Weights of a small GPT-style language model, trained from scratch on English Wikipedia.
Architecture: RMSNorm before each block, rotary positions, untied embeddings, local attention windows, shifted keys, exclusive self-attention, value residuals, hashed n-gram embeddings, capped logits.
Training: a variant of Muon for these matrices, 8993 steps.
Each number is 50 + 15 x the weight over its row's rms, rounded and kept within 0 to 99. Layers, rows and columns count from 0. The size before them is the row's rms in percent of the matrix's.

# layer 4 attention value, 160x160, rms 0.366, rows 114-123, columns 0-159
092:34 36 70 71 47 72 31 46 53 65 84 67 51 56 35 37 55 50 85 42 22 52 53 18 67 39 54 48 42 27 51 66 54 27 56 57 46 58 42 49 45 61 36 35 47 41 50 63 54 43 41 22 78 80 38 53 48 26 40 42 60 53 53 51 20 52 73 31 50 34 41 47 45 30 20 34 27 56 68 27 48 56 69 62 34 55 22 78 56 48 30 74 59 42 75 33 37 59 33 25 81 60 48 34 14 51 46 59 38 48 59 59 60 65 59 51 40 52 60 52 60 72 59 49 40 36 35 75 18 66 59 57 43 57 42 65 19 54 64 37 41 47 46 38 38 37 57 54 56 60 39 41 64 32 53 69 33 41 35 63
088:67 38 47 71 36 43 60 70 67 64 83 21 50 37 75 59 49 42 48 38 67 44 62 41 43 57 68 49 33 29 53 32 43 43 48 45 43 55 55 86 62 76 48 33 84 27 38 52 61 55 62 50 51 50 37 50 29 75 29 50 56 58 66 23 48 55 59 58 71 45 45 52 47 09 32 33 54 66 71 48 61 39 69 64 22 22 57 59 27 65 19 29 46 28 59 42 43 51 46 48 74 83 64 43 57 47 20 53 54 40 43 77 70 41 45 71 66 58 63 39 45 67 54 52 59 49 32 52 50 46 72 72 55 50 39 37 59 40 82 54 41 30 51 70 68 38 48 47 49 81 49 64 60 62 58 57 65 30 47 57
091:44 23 53 82 45 45 61 56 43 61 53 40 28 52 33 58 60 61 64 22 49 32 54 65 82 52 64 42 51 23 75 49 76 52 49 21 71 50 67 68 42 27 47 43 63 64 74 61 63 74 43 36 62 19 28 44 43 57 38 41 48 28 78 36 54 37 57 52 57 43 75 21 61 38 50 71 35 77 37 63 69 63 32 30 27 41 46 63 40 65 17 79 32 48 39 57 62 35 57 30 51 61 43 58 47 65 62 70 51 44 67 46 42 66 27 52 72 45 46 65 18 74 42 38 48 63 48 49 68 42 61 47 23 40 42 47 30 63 65 52 40 45 64 65 75 39 43 48 78 65 67 49 64 55 43 57 51 50 46 29
087:44 40 73 74 52 39 40 53 58 44 59 27 67 48 58 39 45 64 55 41 52 29 56 35 48 38 48 42 67 38 48 55 43 64 59 45 29 35 60 70 55 43 64 45 40 67 61 60 73 76 62 53 52 75 30 59 65 51 44 31 57 34 58 45 71 67 51 30 32 56 59 51 56 75 43 35 59 44 52 59 49 34 41 58 36 50 36 77 44 70 34 58 49 40 40 32 57 50 66 33 19 67 36 46 34 40 71 39 45 84 62 33 18 80 81 60 77 56 27 41 57 61 46 36 68 25 57 29 78 62 54 15 59 63 73 39 66 81 74 61 84 56 38 34 54 30 55 68 41 27 62 76 37 45 54 40 56 58 61 55
096:49 46 33 60 60 47 50 55 22 60 40 50 39 54 28 55 37 45 57 46 70 45 54 67 45 36 40 40 54 71 76 35 52 16 49 27 51 84 57 42 56 41 38 54 73 49 38 44 35 63 35 50 07 36 65 42 52 54 34 69 39 41 53 45 59 45 50 72 34 25 56 40 47 49 44 66 40 60 24 44 43 42 83 39 70 43 54 38 49 59 44 77 30 64 63 52 52 66 30 63 47 39 72 41 60 67 45 63 44 65 42 42 50 58 63 75 40 82 36 56 33 73 23 60 52 27 28 65 85 50 22 56 43 41 33 48 46 80 27 34 58 61 56 46 38 94 45 48 32 41 65 41 65 60 45 79 37 72 58 33
102:65 93 53 55 50 45 61 19 54 64 45 56 19 36 51 84 46 70 58 51 34 51 57 59 59 40 65 20 36 31 61 77 47 55 28 35 35 59 65 21 62 54 60 71 44 58 67 28 30 12 56 63 40 44 38 33 36 54 72 42 53 55 62 49 51 58 75 31 20 28 29 36 62 08 23 38 53 44 32 56 56 44 49 57 47 39 44 37 66 46 50 46 73 69 52 50 53 69 32 36 62 59 52 67 59 45 45 68 42 47 65 53 28 49 28 37 35 38 55 58 60 54 70 45 81 44 46 50 43 49 55 52 45 52 43 71 26 45 26 53 74 41 36 46 26 41 43 52 58 64 40 80 82 43 42 57 51 61 45 55
088:55 48 46 33 40 59 53 26 56 50 25 50 65 45 72 53 91 48 66 28 36 45 40 53 62 56 67 54 58 31 66 47 60 57 50 66 45 49 52 57 31 46 54 50 41 62 66 43 29 40 39 55 66 38 16 49 85 44 61 44 56 70 44 44 52 58 41 59 46 51 39 79 53 35 47 55 66 56 25 66 72 49 22 65 54 63 49 20 39 57 62 42 42 65 66 34 62 11 54 30 46 49 56 48 19 65 42 36 63 69 48 39 34 47 60 56 48 58 15 18 49 33 41 28 51 16 54 39 55 72 63 34 67 99 49 38 44 63 53 76 45 41 50 43 34 66 68 62 60 34 39 53 61 23 41 33 48 55 49 21
092:42 55 42 63 39 99 63 64 52 29 76 26 24 38 47 63 79 58 36 56 62 30 54 70 70 52 34 50 55 50 57 54 51 36 35 45 38 31 54 59 09 62 33 74 33 60 51 20 83 59 38 46 38 61 41 38 61 48 33 56 45 55 55 06 65 48 47 70 33 52 63 49 50 66 49 42 54 43 67 44 27 73 49 39 39 63 38 63 41 65 31 64 62 50 48 52 19 59 38 60 37 52 67 05 54 60 66 49 48 43 29 37 54 43 68 61 69 58 35 47 31 72 57 49 37 60 25 35 66 84 50 51 53 51 48 43 66 62 61 37 50 55 43 58 37 50 38 47 57 39 54 64 43 49 69 48 49 14 72 32
089:70 62 58 51 32 56 66 66 73 30 39 64 66 50 30 54 34 37 79 77 49 57 78 44 54 17 42 36 53 63 60 53 59 44 54 41 81 55 60 63 75 59 62 43 45 72 37 39 60 64 57 43 48 41 38 21 34 46 46 63 66 38 40 67 44 41 26 41 53 51 53 69 47 47 60 26 61 34 67 47 42 68 58 59 73 26 34 42 71 54 66 62 43 35 53 23 29 52 53 61 52 35 16 57 78 43 12 86 59 70 39 38 64 47 52 55 38 64 66 53 36 33 35 63 46 32 42 44 60 46 40 61 43 57 65 44 43 36 31 45 46 67 35 28 06 59 33 50 70 52 41 49 62 64 41 31 43 53 86 54
096:46 21 40 47 75 56 56 44 52 48 51 40 48 74 56 60 46 59 60 22 56 44 17 53 77 43 51 38 48 51 44 64 36 48 44 69 41 66 28 40 29 47 36 54 54 50 52 54 35 21 47 41 52 72 67 30 77 19 45 64 36 69 21 50 69 62 52 51 46 58 31 20 64 68 38 54 42 62 56 62 45 49 73 45 30 59 86 56 46 59 40 65 68 63 24 61 38 50 68 48 42 67 60 45 42 65 78 71 57 41 46 87 59 69 62 57 81 54 50 75 47 41 58 40 30 72 51 47 72 56 61 51 45 58 40 60 28 52 59 62 51 46 60 45 50 67 78 22 19 45 53 32 33 54 47 82 28 84 44 51
# layer 4 attention output (transposed), 160x160, rms 0.988, rows 114-123, columns 0-159
091:36 59 60 47 64 61 49 44 47 32 86 29 25 27 51 88 40 40 41 40 64 72 57 63 49 56 38 12 36 42 45 39 46 45 49 72 45 34 30 70 40 44 13 51 51 39 35 49 59 42 49 40 22 30 30 44 61 40 28 55 79 61 58 68 57 68 56 20 39 38 54 42 52 46 46 47 46 65 41 54 38 55 30 55 72 39 52 40 38 53 23 13 65 39 52 64 53 42 58 28 34 60 68 51 48 57 49 44 48 61 46 43 58 65 58 44 28 57 31 32 62 75 28 35 48 75 49 64 62 58 61 38 47 81 15 50 62 56 39 49 61 61 40 25 25 72 58 64 31 59 27 76 35 53 51 54 52 62 67 28
094:50 10 46 71 62 57 47 34 30 38 62 49 39 45 44 44 62 45 49 49 67 46 98 35 10 42 54 67 59 55 75 65 65 40 39 56 83 55 31 45 58 41 40 55 47 53 45 56 85 58 58 48 36 65 38 43 41 47 47 42 45 41 22 44 35 51 74 45 49 75 56 66 53 54 54 47 44 26 45 59 72 29 61 39 58 59 57 49 64 50 35 44 41 31 82 64 42 49 42 72 32 50 47 38 25 46 21 54 46 74 59 40 54 53 35 44 17 20 34 42 33 63 46 69 48 43 57 74 73 42 28 59 61 64 44 46 92 56 50 56 37 38 49 42 41 61 61 56 70 44 61 65 15 52 63 53 44 17 44 53
086:45 54 56 47 62 54 29 41 31 44 47 35 85 63 62 43 83 48 59 64 55 54 72 36 66 54 56 80 80 39 55 61 60 29 47 71 60 47 30 66 72 37 51 36 69 31 61 37 41 60 41 34 55 62 64 33 57 45 66 55 38 77 64 52 45 39 48 32 57 54 48 63 60 36 45 55 25 55 35 53 51 58 40 52 62 56 39 71 68 24 61 63 12 43 45 37 58 64 76 36 65 77 28 59 32 83 38 46 45 81 61 22 33 36 32 46 41 61 55 44 50 73 45 65 45 49 76 21 43 66 36 32 26 56 56 46 51 50 48 46 43 45 55 64 66 60 47 72 54 40 62 29 50 49 71 67 67 05 29 46
083:66 08 73 51 34 36 36 52 52 46 47 56 60 52 42 59 46 51 61 40 53 47 81 67 69 71 51 64 44 21 60 54 72 42 62 43 53 42 73 69 41 59 38 32 27 56 62 26 61 59 21 77 46 60 55 32 16 42 51 44 55 81 94 40 44 72 62 42 43 42 34 44 58 71 53 59 54 56 61 60 45 61 66 38 56 54 51 43 55 58 25 60 60 60 40 62 43 57 86 09 69 38 33 57 41 67 64 50 70 77 48 47 00 65 46 67 50 48 48 31 55 37 50 48 52 36 64 71 51 43 54 39 60 52 50 59 55 71 63 39 46 50 48 47 42 52 30 62 72 37 48 36 52 48 67 16 39 39 66 59
094:46 68 31 30 66 53 58 40 51 34 41 50 63 68 31 00 65 52 35 36 41 65 32 27 58 26 38 27 62 49 54 46 53 52 68 20 51 55 59 55 32 49 56 47 42 75 46 51 33 38 79 50 44 47 41 68 51 46 74 41 33 94 86 47 55 52 28 65 55 60 54 93 69 41 36 43 51 56 69 67 41 26 67 51 54 61 55 51 58 31 52 31 46 63 50 57 43 43 45 41 63 65 52 59 75 55 55 58 26 66 70 22 73 62 77 45 73 47 47 52 51 64 31 48 38 33 56 39 40 52 42 56 38 51 52 54 34 72 31 53 20 49 63 58 19 54 39 49 61 56 25 30 52 66 41 76 70 48 56 46
105:49 48 53 73 46 50 72 41 63 20 29 51 64 54 39 72 35 49 63 27 51 52 65 70 53 67 58 48 52 41 36 64 37 69 68 45 30 76 59 54 34 23 26 61 67 37 36 25 50 53 35 77 48 28 48 40 50 54 54 71 61 66 35 50 67 56 81 66 38 46 53 71 52 22 40 43 39 60 38 68 43 34 51 67 68 70 19 37 49 65 57 54 23 71 29 44 45 64 39 50 36 54 52 55 48 70 30 65 39 71 42 44 63 66 50 55 25 50 71 35 27 85 23 61 55 44 44 26 75 20 49 43 40 35 48 33 79 39 70 65 69 50 47 46 32 47 66 45 69 59 41 73 66 66 30 52 35 60 46 48
094:56 59 81 44 52 37 17 56 31 24 43 65 45 71 43 28 57 21 82 45 37 53 55 82 56 31 48 60 45 23 54 62 59 49 63 34 52 70 28 52 36 40 68 34 55 55 27 48 47 26 41 45 42 55 41 49 40 43 48 36 49 43 27 71 52 56 42 16 47 45 43 20 53 57 69 52 28 60 49 43 74 41 61 39 49 70 50 43 29 49 49 62 52 44 56 61 53 39 43 38 25 55 66 43 28 20 52 72 42 56 80 54 64 47 61 60 39 40 72 49 60 51 39 62 27 40 61 38 65 52 78 33 55 51 83 71 51 48 67 39 99 47 39 66 37 58 47 51 30 48 76 51 42 54 42 39 16 69 50 45
084:46 50 38 45 47 52 33 61 63 45 54 32 32 45 53 63 66 45 40 39 67 50 38 35 66 70 45 24 63 79 76 68 54 28 62 29 42 51 27 42 67 45 60 56 55 47 62 18 73 54 14 66 44 74 55 40 60 35 64 55 53 47 47 37 43 64 38 32 49 63 68 53 24 53 83 48 37 54 55 52 50 44 32 66 25 24 22 66 98 32 55 48 34 49 59 69 56 65 60 54 59 42 67 38 53 68 71 53 18 56 52 22 36 60 69 55 59 76 41 59 48 35 44 58 55 54 74 28 47 36 20 56 66 68 21 56 66 46 59 36 52 46 51 40 36 77 24 44 67 42 43 39 47 29 51 62 60 51 59 24
097:55 52 41 56 26 51 47 76 33 65 45 47 47 69 36 65 37 75 33 44 55 42 77 34 48 62 19 54 49 41 54 46 35 47 50 56 38 51 58 65 61 59 62 32 62 57 69 70 56 45 68 12 19 59 52 45 27 26 55 44 54 49 47 66 66 40 41 46 68 82 63 56 60 51 40 26 33 64 44 41 26 74 45 70 22 53 67 47 35 55 63 42 74 54 75 44 51 28 51 53 39 42 69 32 50 26 32 34 38 68 55 47 43 51 45 66 56 33 36 42 65 44 73 41 91 41 57 44 58 50 43 42 31 58 57 76 36 41 71 32 31 33 60 56 35 25 22 47 49 70 47 37 32 45 45 75 68 88 28 55
095:27 54 45 27 44 27 60 45 24 60 43 70 39 55 56 37 44 44 58 39 25 39 57 60 56 40 74 44 32 48 68 62 43 57 58 63 36 50 32 51 68 68 55 76 61 57 40 33 53 27 14 56 69 34 56 61 49 57 38 53 51 58 28 40 71 23 26 61 19 55 51 56 62 40 68 24 56 39 46 41 44 60 51 66 22 15 53 42 58 39 51 37 45 59 32 27 48 46 54 39 65 29 41 45 52 38 57 35 41 33 50 40 62 65 35 40 68 24 63 69 55 60 22 27 26 71 51 43 58 54 57 40 67 58 16 68 51 36 55 81 65 50 74 12 71 60 66 58 21 49 66 53 34 62 55 49 36 48 23 50